Each number is 50 + 15 x the weight over its row's rms, rounded and kept within 0 to 99. Layers, rows and columns count from 0. The size before them is the row's rms in percent of the matrix's.

# layer 6 attention output (transposed), 128x128, rms 0.143, rows 10-28,42-59, columns 0-127
111:43 64 64 64 44 28 42 66 36 49 56 59 52 61 03 16 51 57 59 56 26 42 39 51 30 65 37 51 38 48 68 36 57 45 47 59 62 54 31 47 50 52 39 45 46 52 50 16 33 53 57 34 62 52 74 43 39 51 23 36 36 72 52 66 41 31 61 52 21 45 59 30 77 40 22 59 53 51 34 79 28 52 45 65 51 57 50 36 72 69 66 79 58 67 58 55 55 77 54 38 19 47 78 22 56 58 78 66 44 39 33 41 45 64 33 55 88 50 44 60 45 47 52 48 61 66 39 55
104:43 28 47 60 40 30 69 33 70 56 61 56 36 35 45 83 57 77 61 71 54 47 90 46 82 59 61 47 56 44 68 65 41 51 47 49 81 47 27 60 47 42 46 28 41 28 54 50 66 70 43 55 34 64 22 54 78 47 55 66 51 38 60 56 49 32 76 67 88 37 71 41 38 36 47 58 27 71 77 60 43 52 21 59 53 55 62 52 39 79 29 57 54 68 34 48 41 56 72 41 48 49 52 53 51 48 63 58 56 45 56 58 51 45 47 66 46 58 81 60 62 52 46 26 49 75 15 48
103:48 39 61 67 81 49 38 58 46 83 36 40 44 61 45 74 72 37 46 69 50 62 30 14 33 28 28 58 22 55 32 42 47 72 45 62 78 77 53 39 62 44 54 50 78 39 70 72 42 64 37 41 50 58 67 24 83 61 50 58 24 60 51 61 38 43 54 41 41 46 50 62 37 37 49 09 44 73 68 39 46 59 54 33 36 40 42 43 60 65 51 48 69 54 39 35 35 56 69 37 88 59 42 50 60 48 52 53 54 48 62 41 63 31 74 47 50 64 58 31 44 44 39 64 42 34 28 28
106:30 46 59 42 48 42 49 40 35 63 27 38 70 55 37 50 54 58 07 44 58 45 63 34 71 37 73 44 32 46 51 51 39 55 52 69 70 54 59 46 03 33 65 65 56 41 32 76 60 65 41 45 61 45 40 61 79 21 36 29 75 82 63 34 38 39 72 59 46 47 50 34 45 44 40 67 48 45 49 45 38 38 19 45 34 63 55 36 59 48 40 37 68 63 63 41 46 30 63 72 40 58 37 56 66 55 64 49 67 58 44 66 74 59 47 65 35 53 67 50 23 49 26 29 21 69 40 71
115:29 49 32 48 76 69 57 63 33 67 60 22 06 17 72 50 45 44 57 50 10 52 51 64 54 46 27 46 27 87 45 60 37 52 38 68 57 54 42 46 74 46 28 64 44 30 71 48 34 86 52 53 59 55 65 53 75 36 68 49 38 55 59 26 55 58 63 43 76 42 70 53 60 56 34 19 70 55 54 39 72 53 60 55 58 53 43 35 53 57 45 61 53 42 56 47 66 39 35 45 49 50 44 56 72 35 79 68 56 57 45 60 62 64 32 55 37 38 56 44 47 37 42 25 45 81 35 41
109:45 52 34 26 56 84 78 59 63 41 84 39 38 62 62 85 55 50 56 62 46 94 45 26 57 42 51 21 31 71 35 22 42 42 49 52 41 80 38 30 30 62 57 74 34 67 57 27 45 90 39 14 55 45 53 50 51 35 56 57 56 37 44 67 74 33 68 52 48 51 34 52 42 53 43 43 76 61 39 77 43 77 56 69 43 66 49 32 69 47 52 47 33 59 60 59 35 55 51 42 38 48 63 43 50 39 51 54 42 36 52 53 39 55 50 46 50 56 73 28 48 47 59 44 39 58 64 71
097:40 36 46 64 24 45 51 57 77 34 45 56 48 58 50 34 53 57 38 47 70 58 31 52 55 60 45 55 60 32 50 30 73 67 42 05 62 57 33 40 49 64 33 58 46 49 35 56 70 47 21 55 53 49 50 62 11 44 54 42 33 56 39 70 65 72 36 46 41 56 39 44 43 71 49 52 54 47 56 42 61 48 41 42 47 55 50 70 73 65 53 11 17 41 70 52 33 82 47 48 80 46 58 63 67 46 25 11 48 48 62 61 52 49 48 36 65 50 73 25 69 56 73 54 70 13 52 49
112:62 57 53 50 71 64 60 81 42 66 57 63 44 67 41 84 32 65 58 64 78 63 41 46 53 51 33 46 65 44 33 64 66 76 82 52 52 51 34 75 63 55 20 80 70 69 50 51 34 78 53 41 68 48 66 46 48 53 37 37 52 45 44 33 65 54 44 31 57 43 12 33 45 34 54 46 61 59 65 51 65 46 72 53 36 54 52 67 55 51 53 49 58 62 52 81 54 48 55 54 40 62 67 42 64 62 41 58 16 86 75 78 27 45 65 40 49 44 40 44 38 46 85 44 54 46 29 32
118:57 75 27 40 59 46 66 50 52 57 48 44 52 17 50 19 48 50 67 72 70 27 42 80 22 68 46 59 44 71 35 61 22 19 72 63 60 33 62 61 72 51 36 47 73 41 38 23 54 32 62 72 59 30 79 37 36 58 67 48 47 56 35 50 47 29 67 59 44 42 64 47 42 63 44 49 53 70 47 47 53 73 30 51 41 57 39 38 69 41 56 56 54 56 59 43 57 61 64 60 35 68 47 80 48 83 40 60 47 33 30 48 56 38 60 29 54 56 29 48 50 37 66 31 59 66 71 84
109:52 61 38 62 18 34 39 65 74 62 49 53 37 27 34 52 29 46 34 72 72 45 19 46 48 34 67 40 92 53 57 36 37 63 51 39 40 53 51 48 62 50 51 63 22 65 39 59 41 62 66 69 57 48 12 55 36 54 46 59 28 39 49 43 41 62 64 57 52 60 50 44 60 54 39 42 52 49 53 58 59 62 31 96 34 50 74 42 58 83 47 70 31 47 55 19 55 37 25 13 48 38 23 44 46 50 52 53 55 39 39 66 77 45 32 57 51 68 82 47 48 71 61 40 43 52 55 43
101:27 51 53 39 63 46 55 72 72 54 28 65 14 50 50 45 38 50 73 51 69 49 63 77 42 55 68 75 40 60 43 62 49 45 47 58 51 26 53 29 65 55 33 57 18 63 38 45 51 35 50 56 55 31 47 77 41 50 22 70 40 45 26 50 48 42 49 51 36 53 53 41 71 46 56 33 58 56 67 39 59 53 71 43 58 62 48 35 54 38 17 51 42 35 87 57 50 48 43 67 86 49 49 61 64 59 25 60 20 52 77 60 43 65 57 79 42 47 39 78 58 37 14 61 43 27 64 29
114:71 31 81 54 42 41 73 50 45 84 65 56 49 75 61 45 50 50 62 44 62 58 56 42 28 58 39 16 60 58 47 43 48 14 80 47 35 63 34 45 61 38 59 58 59 63 71 34 47 49 49 30 63 54 52 41 53 33 33 37 42 65 50 53 75 21 53 29 77 62 71 56 54 31 33 50 57 46 38 43 30 49 55 55 68 47 45 25 37 64 58 31 41 61 61 64 55 46 60 84 39 39 37 43 37 60 41 36 42 40 41 45 24 44 60 27 38 53 46 44 39 67 87 62 02 33 37 51
115:55 52 42 65 55 59 14 52 68 59 42 60 52 50 59 52 39 53 37 61 60 37 50 51 59 36 40 82 63 40 50 46 71 65 75 51 42 60 63 76 31 68 37 45 69 66 84 48 51 69 61 76 34 39 65 41 54 66 19 22 63 58 28 62 52 29 49 71 61 41 78 21 35 33 44 77 44 47 45 63 50 63 49 46 57 59 50 44 82 44 73 45 22 48 49 35 46 47 68 09 57 56 43 70 42 49 39 41 45 63 50 41 70 53 12 49 35 65 58 48 53 57 36 37 22 35 38 51
109:62 60 91 44 53 42 70 52 67 44 49 52 21 58 67 61 23 46 60 46 71 36 63 36 42 41 53 64 55 36 35 51 49 57 50 78 52 53 67 31 53 44 21 66 26 52 82 34 61 46 48 48 56 39 34 53 38 52 53 61 50 32 23 49 86 79 66 69 32 56 37 63 59 55 52 50 52 33 66 71 47 35 71 21 69 42 48 41 53 53 26 59 41 74 70 45 26 60 45 51 67 62 76 39 40 52 56 46 54 59 40 46 37 54 52 64 54 80 44 87 47 47 37 51 63 86 56 23
107:44 34 44 42 54 72 68 52 28 51 62 45 49 57 42 17 65 70 86 49 47 44 57 87 78 63 64 33 47 83 61 52 64 51 54 17 50 35 44 60 54 35 29 32 83 38 61 44 52 72 50 51 48 23 41 56 82 35 36 39 67 45 54 69 43 62 60 65 57 64 31 64 44 35 46 24 67 27 42 75 39 51 39 34 68 60 85 33 35 44 62 38 60 57 52 45 39 47 42 45 29 36 52 31 56 49 47 56 55 47 51 61 75 74 55 52 58 44 51 76 43 53 40 70 71 68 38 60
112:43 20 33 50 30 59 73 42 59 53 52 52 51 64 39 29 59 22 56 52 58 37 37 60 60 43 34 39 60 38 45 60 57 60 47 34 53 50 21 50 27 51 69 41 31 61 56 40 54 54 44 45 52 25 38 43 33 46 52 33 46 42 73 40 52 49 52 62 53 58 56 55 61 17 63 59 81 53 34 44 82 55 59 48 62 57 33 37 69 39 66 81 19 58 00 19 68 76 45 66 42 58 48 32 37 42 36 31 40 45 43 35 33 71 36 41 30 56 66 63 49 63 79 57 43 53 72 66
106:57 65 49 21 41 56 71 62 29 62 52 71 64 42 53 58 59 51 40 77 42 63 43 75 48 58 59 78 67 46 47 71 38 49 42 54 11 44 38 64 46 55 32 86 24 59 56 76 52 41 44 57 43 45 34 29 56 70 37 30 32 44 70 03 70 56 58 61 43 72 46 61 53 74 55 52 54 51 23 44 62 28 42 29 47 47 70 47 44 65 11 58 47 53 63 60 75 25 68 38 42 51 56 32 41 39 63 19 64 39 48 54 65 55 47 61 29 61 49 68 55 46 45 53 52 44 62 40
105:53 34 44 56 35 57 59 46 55 22 56 53 55 47 69 54 31 53 61 52 62 28 60 73 62 43 71 47 52 66 40 28 40 39 40 30 37 61 67 54 26 40 75 75 37 56 60 55 74 44 74 33 44 57 73 32 45 94 53 17 53 57 56 54 76 49 61 65 44 55 55 60 36 51 64 44 73 34 53 75 34 50 75 49 38 70 72 34 83 42 69 50 40 50 35 56 17 14 77 41 66 43 36 53 46 50 35 57 47 49 48 27 53 61 36 34 45 43 44 49 62 33 48 70 55 21 51 32
101:40 68 13 79 55 40 31 49 33 17 37 53 61 64 72 53 55 55 55 42 63 56 33 39 24 58 78 43 46 57 71 44 36 36 63 51 68 66 55 50 47 48 55 56 45 48 54 45 75 28 71 17 42 44 46 50 56 46 65 52 67 49 63 55 62 57 60 58 17 38 54 63 21 54 37 77 61 47 48 36 51 50 58 54 47 16 30 26 31 53 77 48 55 45 70 16 46 33 64 67 48 32 54 77 66 52 61 62 38 51 55 28 40 63 61 32 59 32 64 63 42 49 37 85 61 71 66 48
086:49 56 38 66 71 63 55 56 89 31 49 57 35 55 68 89 48 53 53 23 64 53 75 36 61 35 35 23 37 40 39 41 48 54 36 39 64 36 53 69 40 33 61 40 67 70 30 44 50 50 45 83 35 44 57 24 46 35 50 67 75 47 30 31 34 51 40 57 64 58 32 75 39 63 39 36 50 58 65 45 75 69 65 28 70 30 54 55 24 55 41 65 50 61 69 51 44 47 42 61 52 67 36 66 38 58 52 68 61 54 52 47 69 21 61 58 17 56 59 87 44 25 32 54 51 54 40 57
089:26 48 48 58 49 65 54 52 25 38 54 29 29 61 44 40 34 35 53 46 53 38 23 37 55 46 44 59 51 52 47 70 52 66 28 20 34 31 71 52 33 56 57 42 76 51 45 39 10 23 46 65 48 39 77 31 61 49 28 40 43 39 38 37 43 59 33 35 24 54 57 45 39 62 56 39 52 33 35 53 32 68 73 39 41 44 38 44 38 24 61 26 43 19 56 31 66 38 26 29 53 32 39 62 65 57 48 23 32 55 19 53 24 39 47 81 71 64 53 53 46 31 47 79 46 56 48 53
101:48 72 48 74 64 73 34 54 50 43 62 40 60 42 55 37 39 23 40 43 44 51 73 81 41 51 47 24 43 73 68 37 75 39 35 56 56 30 35 62 44 59 86 49 31 67 43 63 65 49 45 50 54 57 39 30 48 37 65 42 76 51 39 45 77 40 62 47 51 62 44 19 59 60 46 63 31 27 31 61 44 48 34 53 57 43 31 70 52 28 69 45 52 47 49 42 42 19 24 35 73 46 55 85 42 68 58 51 58 58 64 45 59 65 69 68 42 19 37 69 23 45 78 45 46 31 59 72
098:74 72 30 69 25 52 45 45 52 29 76 69 44 61 59 48 52 41 75 71 55 69 61 47 45 34 25 52 69 25 50 67 68 73 59 69 47 35 38 62 55 54 52 47 36 57 69 66 52 34 59 44 31 47 34 57 49 69 48 76 53 42 26 89 61 65 35 55 69 26 53 33 36 61 60 46 48 54 47 55 49 36 39 46 74 26 32 50 63 60 34 45 16 43 60 40 42 50 57 30 41 53 43 01 29 63 53 47 54 48 55 75 56 68 58 35 54 34 33 51 81 45 44 64 47 30 32 67
073:62 67 42 31 74 47 47 59 68 39 28 57 47 65 24 49 70 56 39 30 65 43 63 38 67 52 69 61 90 43 53 61 54 56 63 63 56 48 42 41 35 70 48 28 24 78 59 28 43 36 45 23 52 41 33 25 40 15 31 77 55 42 57 35 39 30 50 67 65 46 43 78 51 60 49 71 36 68 70 74 47 69 55 44 30 60 39 42 49 70 69 44 62 50 30 63 57 64 81 56 55 30 43 50 47 46 46 30 49 30 69 50 31 69 30 69 71 40 48 71 64 51 54 48 56 36 71 44
095:35 22 78 56 31 24 46 49 32 60 31 61 58 56 47 49 47 72 48 46 53 48 22 72 61 80 14 56 57 60 44 68 26 33 38 23 59 66 68 78 65 28 48 38 39 49 26 35 63 47 65 61 54 42 36 44 39 53 38 47 57 70 36 71 39 56 40 21 65 62 50 45 37 31 46 58 41 34 74 52 52 10 58 46 67 28 63 48 54 82 36 56 53 50 55 62 69 54 60 63 65 68 35 31 73 66 55 39 79 56 60 43 69 62 31 56 52 43 49 59 63 68 53 46 68 54 65 60
099:57 64 53 45 60 46 49 72 40 51 49 23 71 54 37 57 51 38 54 57 52 41 28 63 48 36 54 64 52 70 44 99 50 44 44 30 51 53 59 54 30 58 37 42 10 75 89 56 06 55 62 49 40 39 49 27 66 53 54 43 75 47 43 60 14 49 55 42 49 53 63 56 37 42 60 43 42 63 71 34 38 47 54 50 45 39 42 42 33 23 40 61 39 47 46 37 40 68 26 57 32 66 62 54 31 44 60 43 62 60 53 54 41 75 35 43 55 19 35 67 55 24 39 41 37 90 56 37
101:43 60 54 40 48 53 25 24 14 25 45 47 42 56 65 20 37 32 43 37 32 67 68 64 66 41 88 51 53 55 62 66 41 27 49 61 23 60 34 63 52 59 67 30 29 41 38 39 52 44 37 49 49 62 55 51 72 40 42 40 53 54 59 67 71 61 34 46 72 76 93 49 63 28 33 46 46 49 53 52 47 82 61 48 62 63 51 53 47 40 45 38 42 52 74 57 46 29 55 47 34 29 47 61 55 70 36 56 56 26 50 37 47 37 45 44 37 76 74 10 72 54 42 51 46 61 81 46
086:26 32 55 65 37 37 26 63 35 74 67 59 24 64 41 65 51 48 78 47 44 56 44 36 66 49 50 42 74 47 51 73 63 52 33 51 38 42 35 53 52 69 74 53 22 53 37 65 32 58 60 52 56 62 43 55 71 55 41 55 57 59 55 75 66 85 15 41 66 50 65 52 46 23 48 56 54 40 56 59 37 37 54 52 55 20 59 38 49 77 43 46 39 43 63 46 25 50 40 60 78 57 48 19 30 30 66 32 17 55 66 45 53 69 16 66 46 49 44 32 28 34 16 51 48 41 51 54
097:32 49 77 40 59 51 39 31 26 64 39 43 42 52 53 67 45 73 49 05 36 34 69 76 48 67 40 66 33 67 69 48 64 42 14 49 19 35 41 54 46 41 74 62 52 27 37 44 43 42 50 39 35 73 59 46 51 58 81 35 48 87 59 49 80 47 57 54 49 47 41 75 70 39 41 50 46 53 43 56 68 62 45 52 61 45 52 58 69 36 72 47 64 44 66 78 39 58 82 50 53 51 67 80 43 41 46 38 51 52 33 49 68 47 44 68 38 41 33 40 80 57 47 42 70 24 43 41
097:75 48 37 47 33 45 51 49 50 56 64 34 46 55 38 45 50 49 21 50 37 54 50 61 37 25 20 28 56 55 36 49 52 67 28 30 54 43 49 59 49 44 21 62 81 02 87 25 74 51 59 46 35 46 48 49 48 65 41 29 60 42 57 46 38 59 68 57 53 43 46 31 54 57 45 82 45 32 32 60 42 42 40 42 83 45 41 52 34 35 73 38 59 53 30 41 38 29 61 56 41 50 69 43 53 61 37 82 78 72 21 36 60 37 45 35 52 73 62 28 56 63 58 47 50 70 40 73
090:55 59 46 55 49 38 52 41 66 46 33 13 73 38 26 64 21 53 40 49 53 50 63 44 65 61 24 69 36 47 49 29 37 61 30 55 72 49 57 41 49 65 59 51 73 49 16 69 38 35 44 50 11 39 39 63 45 65 59 79 37 38 79 32 51 37 48 59 22 47 47 58 55 54 64 33 52 66 48 44 39 61 39 34 52 63 56 79 46 54 75 61 48 46 32 35 23 46 49 46 53 43 71 50 54 23 46 63 44 51 42 50 54 78 41 73 74 62 17 34 63 21 25 39 74 53 49 62
112:56 58 64 41 19 34 61 69 47 33 48 37 51 32 35 58 64 49 53 48 52 54 50 42 59 35 52 43 44 62 37 57 34 40 55 38 48 57 47 02 71 61 84 48 53 42 23 41 60 44 52 37 58 33 52 53 69 16 76 59 53 53 69 29 43 60 17 44 62 46 56 78 57 53 64 17 62 72 59 46 35 68 52 72 55 68 69 77 32 57 33 62 79 36 56 51 48 69 68 72 51 69 62 55 74 44 42 43 37 43 61 27 37 55 51 31 59 57 09 55 51 65 38 43 68 45 56 58
094:49 48 24 40 45 53 41 65 57 36 81 59 82 38 51 49 49 51 71 34 22 67 79 56 59 38 44 47 86 59 58 83 60 60 36 34 54 53 43 69 52 56 59 49 52 56 30 77 44 68 41 37 71 64 54 38 77 53 45 56 33 67 77 62 35 41 43 38 60 47 71 67 46 36 74 37 32 60 42 39 44 59 39 67 25 54 74 57 41 53 70 60 49 49 44 42 46 30 44 37 59 48 61 32 52 42 42 26 18 35 38 43 35 42 48 56 55 30 20 31 36 27 42 32 52 45 64 90
084:65 59 57 73 41 25 48 67 43 41 47 30 46 35 51 44 35 41 54 72 66 60 63 35 49 44 48 51 36 43 54 53 40 41 56 59 43 79 64 34 55 54 77 53 43 65 50 70 57 46 54 45 62 56 43 19 17 89 57 44 52 31 65 25 71 48 50 40 35 41 60 49 76 60 60 46 59 68 44 48 58 60 59 68 22 40 38 68 35 41 75 73 41 40 51 59 50 75 39 71 42 60 61 84 51 28 53 09 27 35 62 42 48 12 64 56 36 30 29 54 70 32 47 33 61 54 45 32
088:38 74 50 55 36 56 55 58 52 43 69 26 32 70 66 48 70 93 32 58 32 57 70 57 47 52 54 55 56 58 60 64 50 62 39 64 56 41 78 54 59 55 31 61 51 58 69 76 51 59 81 59 39 80 60 57 67 61 53 43 62 52 12 59 39 54 72 49 58 36 61 61 37 83 41 54 42 72 54 57 37 49 34 55 55 51 39 81 63 15 60 31 67 57 85 69 40 43 66 36 81 60 48 68 37 47 42 53 56 52 59 44 49 22 58 82 73 67 46 51 45 41 32 39 48 42 42 66
093:39 41 54 76 48 53 33 52 56 55 55 25 49 58 73 34 55 54 47 56 50 46 74 21 60 44 38 33 25 66 48 78 65 47 58 46 61 61 58 18 55 52 67 43 48 86 40 59 26 54 48 53 80 57 67 57 37 36 44 71 75 32 52 34 40 43 32 24 55 42 65 12 50 34 63 31 37 54 66 38 39 64 44 49 54 58 33 44 43 33 63 57 17 70 44 50 43 61 22 75 39 39 36 59 46 54 62 73 28 39 56 37 39 61 33 68 79 64 67 14 37 57 50 57 50 65 51 58
103:69 69 57 51 99 31 55 14 41 26 50 63 49 61 65 58 56 46 72 38 46 61 47 53 47 50 47 48 29 47 56 60 63 57 44 46 44 32 21 26 42 47 56 24 56 53 56 36 36 55 34 78 48 29 32 45 36 49 35 87 28 29 58 50 22 58 35 43 47 60 59 56 32 58 30 69 36 40 63 48 54 47 41 45 43 27 37 39 32 63 36 44 51 33 24 29 68 72 40 63 26 31 45 40 34 36 40 45 56 49 61 76 31 36 52 37 34 49 64 62 53 30 29 56 53 45 34 59
# layer 6 attention value, 64x128, rms 0.153, rows 11-28, columns 0-127
104:50 42 37 70 67 78 38 25 32 68 31 63 60 58 55 51 58 24 44 57 49 00 29 43 48 39 64 43 59 56 48 49 63 70 59 62 59 62 43 49 51 49 58 51 63 55 63 48 56 40 52 64 44 90 65 66 54 48 45 36 64 27 44 57 64 46 64 19 61 59 61 48 52 55 58 44 60 58 59 56 50 40 42 52 47 65 34 53 24 74 56 62 78 87 98 42 39 48 46 51 41 41 70 55 34 58 33 77 55 53 40 25 61 66 53 50 38 36 28 40 23 60 55 26 49 37 71 71
113:49 51 27 50 42 52 73 51 51 65 38 49 64 34 55 30 55 24 65 51 65 40 25 66 55 52 44 58 77 27 28 44 59 62 53 26 40 58 37 34 61 35 49 40 47 47 79 48 50 52 72 49 49 79 45 61 37 68 35 52 28 59 25 35 45 30 54 52 41 36 73 42 61 75 56 28 39 32 34 27 72 44 39 48 61 48 52 38 92 64 32 67 49 25 46 64 46 27 36 41 35 50 52 64 49 57 34 34 55 73 31 57 72 64 23 53 82 44 49 32 34 52 76 78 60 51 73 43
117:49 55 18 24 72 31 78 54 31 39 66 14 61 43 53 56 68 41 65 48 32 45 24 47 59 56 34 64 80 76 35 48 47 41 43 58 59 38 32 72 77 67 59 51 51 37 63 72 28 49 60 71 47 59 77 65 29 77 61 52 81 38 59 52 67 40 53 33 51 44 47 44 59 53 44 15 67 38 48 49 61 35 51 55 66 51 46 52 51 60 34 33 69 37 50 37 34 30 42 52 43 66 54 39 32 37 25 50 51 30 40 55 30 22 57 30 54 15 44 38 30 59 52 59 62 39 37 40
106:34 71 61 69 42 45 54 41 48 42 30 73 68 34 50 29 79 13 65 51 47 52 60 56 47 62 24 60 64 42 46 50 51 44 42 40 45 49 52 60 67 59 37 40 48 54 22 73 55 27 21 58 12 64 67 10 55 69 55 48 15 61 35 57 59 41 49 78 40 63 40 45 51 47 50 47 50 79 65 32 38 40 31 41 62 77 53 47 61 47 50 85 60 39 80 45 10 59 54 64 50 59 54 55 53 58 65 65 53 56 50 63 33 60 31 61 33 28 49 50 36 65 55 59 39 50 69 55
111:68 78 73 43 57 51 61 49 43 37 49 32 78 48 53 48 63 63 38 44 51 30 64 35 61 68 50 42 52 64 38 62 57 76 50 53 54 55 68 55 45 48 52 46 40 30 54 47 67 42 49 48 35 37 57 25 50 42 80 33 31 52 51 58 47 24 51 52 76 41 65 58 57 69 34 35 64 80 53 47 61 46 15 58 50 57 56 51 57 32 41 70 48 38 59 50 71 58 49 44 59 65 47 67 37 38 84 12 34 25 56 24 65 43 39 17 25 41 18 58 81 37 70 72 25 65 55 33
097:52 50 53 48 44 53 19 29 73 45 75 46 40 53 45 52 61 56 50 48 80 59 65 37 22 53 49 40 45 43 52 32 28 40 53 65 65 56 52 38 68 39 38 30 46 61 59 55 45 25 58 70 88 62 43 48 62 15 61 65 46 42 67 39 34 43 54 34 58 33 78 32 73 40 55 47 36 33 44 34 50 82 20 59 26 20 30 50 45 43 43 67 52 42 32 58 57 31 62 30 36 59 42 28 33 48 32 71 47 28 72 14 70 55 42 38 55 40 44 40 57 24 30 46 40 64 47 49
123:24 41 48 29 26 73 47 42 66 50 68 76 60 41 51 50 44 14 58 51 81 54 65 51 58 46 66 23 48 64 73 44 62 48 38 57 38 56 48 48 28 36 59 76 49 45 41 46 46 33 54 71 51 49 30 55 70 44 62 54 19 40 30 59 42 30 61 60 57 78 73 56 35 47 36 58 61 55 38 51 25 40 65 57 40 43 29 51 99 31 42 64 36 53 27 73 39 34 42 47 63 43 38 49 63 49 71 47 41 55 40 45 38 48 37 48 12 56 18 39 60 54 60 40 39 57 65 41
112:40 53 51 87 62 50 36 40 18 35 72 78 64 59 42 48 30 53 45 52 19 51 29 57 45 50 35 52 47 55 50 43 67 43 32 59 71 63 54 65 58 43 53 71 52 59 43 37 68 74 14 47 37 34 35 43 62 45 42 49 56 58 34 51 51 47 45 64 29 34 59 32 34 53 56 42 46 55 34 38 41 31 28 45 51 51 29 63 34 14 65 38 50 49 27 78 50 63 57 33 53 64 42 42 29 25 55 41 62 30 37 70 19 61 50 10 73 79 36 47 45 36 44 58 40 16 56 58
114:50 45 30 68 57 58 64 43 40 37 35 35 52 46 26 31 59 33 45 42 66 47 35 67 40 37 52 17 38 51 21 71 50 49 73 29 73 69 64 47 57 34 53 27 19 53 45 47 48 62 55 58 49 37 41 14 47 35 79 55 24 55 82 52 55 32 29 46 50 63 37 47 68 41 34 60 74 40 28 72 23 43 75 50 71 35 56 68 31 65 38 34 61 48 56 66 48 49 53 39 55 60 67 34 54 80 21 55 61 61 55 24 60 59 69 27 53 47 35 78 59 44 51 51 46 45 63 54
107:51 53 59 51 15 39 37 51 29 62 53 38 43 34 66 56 62 49 35 49 83 75 38 39 37 75 47 64 36 27 64 38 31 57 47 78 38 57 48 49 29 41 64 21 35 37 69 62 27 53 29 58 42 27 29 48 61 40 68 58 64 64 87 42 70 56 56 43 48 24 48 48 65 55 52 63 46 38 47 23 55 34 42 45 42 69 66 84 71 59 59 41 40 70 58 66 38 55 48 41 65 52 60 59 55 40 83 51 53 78 38 48 35 64 41 65 69 52 75 34 43 45 39 57 70 63 33 21
118:70 50 45 75 61 57 48 55 64 60 71 52 41 26 70 53 37 41 72 59 43 41 67 62 58 48 75 59 44 63 59 73 11 56 55 34 60 24 49 48 37 43 43 45 73 51 59 49 34 60 56 57 59 28 44 35 33 48 66 42 33 20 58 18 43 57 71 79 65 64 54 63 36 49 73 27 35 99 57 39 65 46 50 58 70 48 27 57 44 54 57 37 37 59 43 60 45 20 53 59 84 28 65 53 52 52 57 26 59 43 60 51 47 43 29 68 50 21 44 69 74 51 53 59 30 54 44 61
123:45 62 44 58 39 46 37 51 48 20 57 47 44 72 61 53 37 39 42 58 27 43 51 68 21 42 38 33 73 38 27 70 45 43 55 42 36 49 61 39 50 46 27 73 54 55 15 35 50 56 73 61 48 53 47 45 56 28 66 71 52 29 56 72 43 48 60 52 25 64 42 35 59 04 63 56 77 22 39 44 46 47 58 57 62 16 18 27 24 64 23 63 31 61 70 75 53 60 31 30 46 57 62 41 69 52 54 38 32 41 22 35 57 41 39 55 69 44 37 64 42 59 54 40 62 59 53 45
111:46 61 43 58 35 43 21 47 50 68 45 49 53 65 54 39 58 16 52 30 37 57 42 12 42 56 36 49 49 38 45 40 57 38 65 62 25 50 23 91 32 50 43 61 49 67 60 67 49 46 54 53 69 39 20 49 56 45 51 55 61 44 78 45 41 42 53 50 71 67 73 34 45 38 50 42 94 58 40 67 53 61 30 57 30 43 59 55 34 36 63 31 45 76 38 51 33 44 13 39 64 34 61 60 24 63 63 61 77 67 46 48 48 78 24 46 47 35 72 17 48 54 58 47 48 32 54 60
115:28 67 74 73 48 30 55 87 47 60 67 54 74 56 62 55 88 65 56 42 43 58 39 24 36 41 47 42 54 50 48 49 45 67 66 40 41 20 49 56 42 71 51 54 65 57 12 62 54 27 18 64 52 43 73 61 62 59 59 38 31 35 43 16 47 54 53 57 27 36 64 30 37 61 61 42 48 86 41 50 46 48 61 36 47 70 38 37 58 50 82 46 32 45 81 34 51 65 59 55 59 48 43 40 60 59 38 34 49 62 48 37 35 54 57 54 47 67 49 45 35 76 39 30 33 28 21 52
111:32 54 80 66 33 38 40 67 80 45 50 40 43 57 66 51 60 78 28 46 35 42 55 32 41 17 99 54 57 54 47 50 45 32 56 46 52 46 82 64 28 32 47 45 57 53 50 45 18 44 28 49 66 32 47 53 31 43 61 10 24 53 75 48 50 70 59 70 57 52 48 54 64 61 34 51 36 38 73 60 44 41 33 55 65 22 50 53 34 52 49 38 43 35 57 39 60 28 35 28 68 54 59 50 45 67 48 59 47 32 66 50 75 31 52 51 51 41 45 58 46 71 38 67 29 65 69 60
102:34 57 53 49 85 27 71 32 63 27 72 60 47 47 33 41 62 22 45 50 31 75 73 45 46 58 45 45 57 44 76 33 64 45 68 40 62 40 77 64 44 75 63 48 69 47 50 54 50 45 50 27 57 42 52 68 60 48 57 30 51 21 65 41 58 56 43 42 41 58 50 24 59 38 47 31 83 44 54 41 14 51 52 65 48 30 23 75 49 63 59 29 43 67 31 39 51 72 59 50 32 45 45 65 28 60 53 86 31 70 57 45 32 51 41 55 39 53 18 34 41 59 27 53 77 44 45 36
110:65 61 53 56 80 46 53 57 42 59 67 47 51 68 53 70 27 36 68 44 42 57 76 38 51 36 49 56 67 53 43 46 48 17 50 71 49 64 36 28 51 48 61 64 56 61 41 76 29 49 35 38 55 44 37 76 72 19 72 65 37 35 34 68 17 18 64 60 56 45 67 49 45 57 31 46 43 35 52 50 74 35 37 72 57 14 45 36 40 30 57 49 35 48 63 41 51 80 88 53 37 56 48 31 48 34 77 31 44 71 60 50 70 46 34 40 49 50 67 38 47 65 46 30 45 35 28 35
118:58 41 32 57 62 21 64 71 42 45 54 23 41 64 49 65 48 56 35 40 61 53 53 36 38 53 21 62 59 86 52 62 29 25 44 70 39 49 64 46 83 32 52 60 38 75 36 32 12 72 46 58 54 63 64 31 42 48 50 42 47 30 32 65 61 55 50 35 54 58 73 32 59 42 64 43 41 67 62 59 83 61 72 66 60 51 48 75 54 40 49 39 69 44 26 72 80 73 57 41 58 44 39 69 71 58 23 54 55 25 41 63 32 53 66 35 49 62 51 36 63 24 52 50 52 26 48 53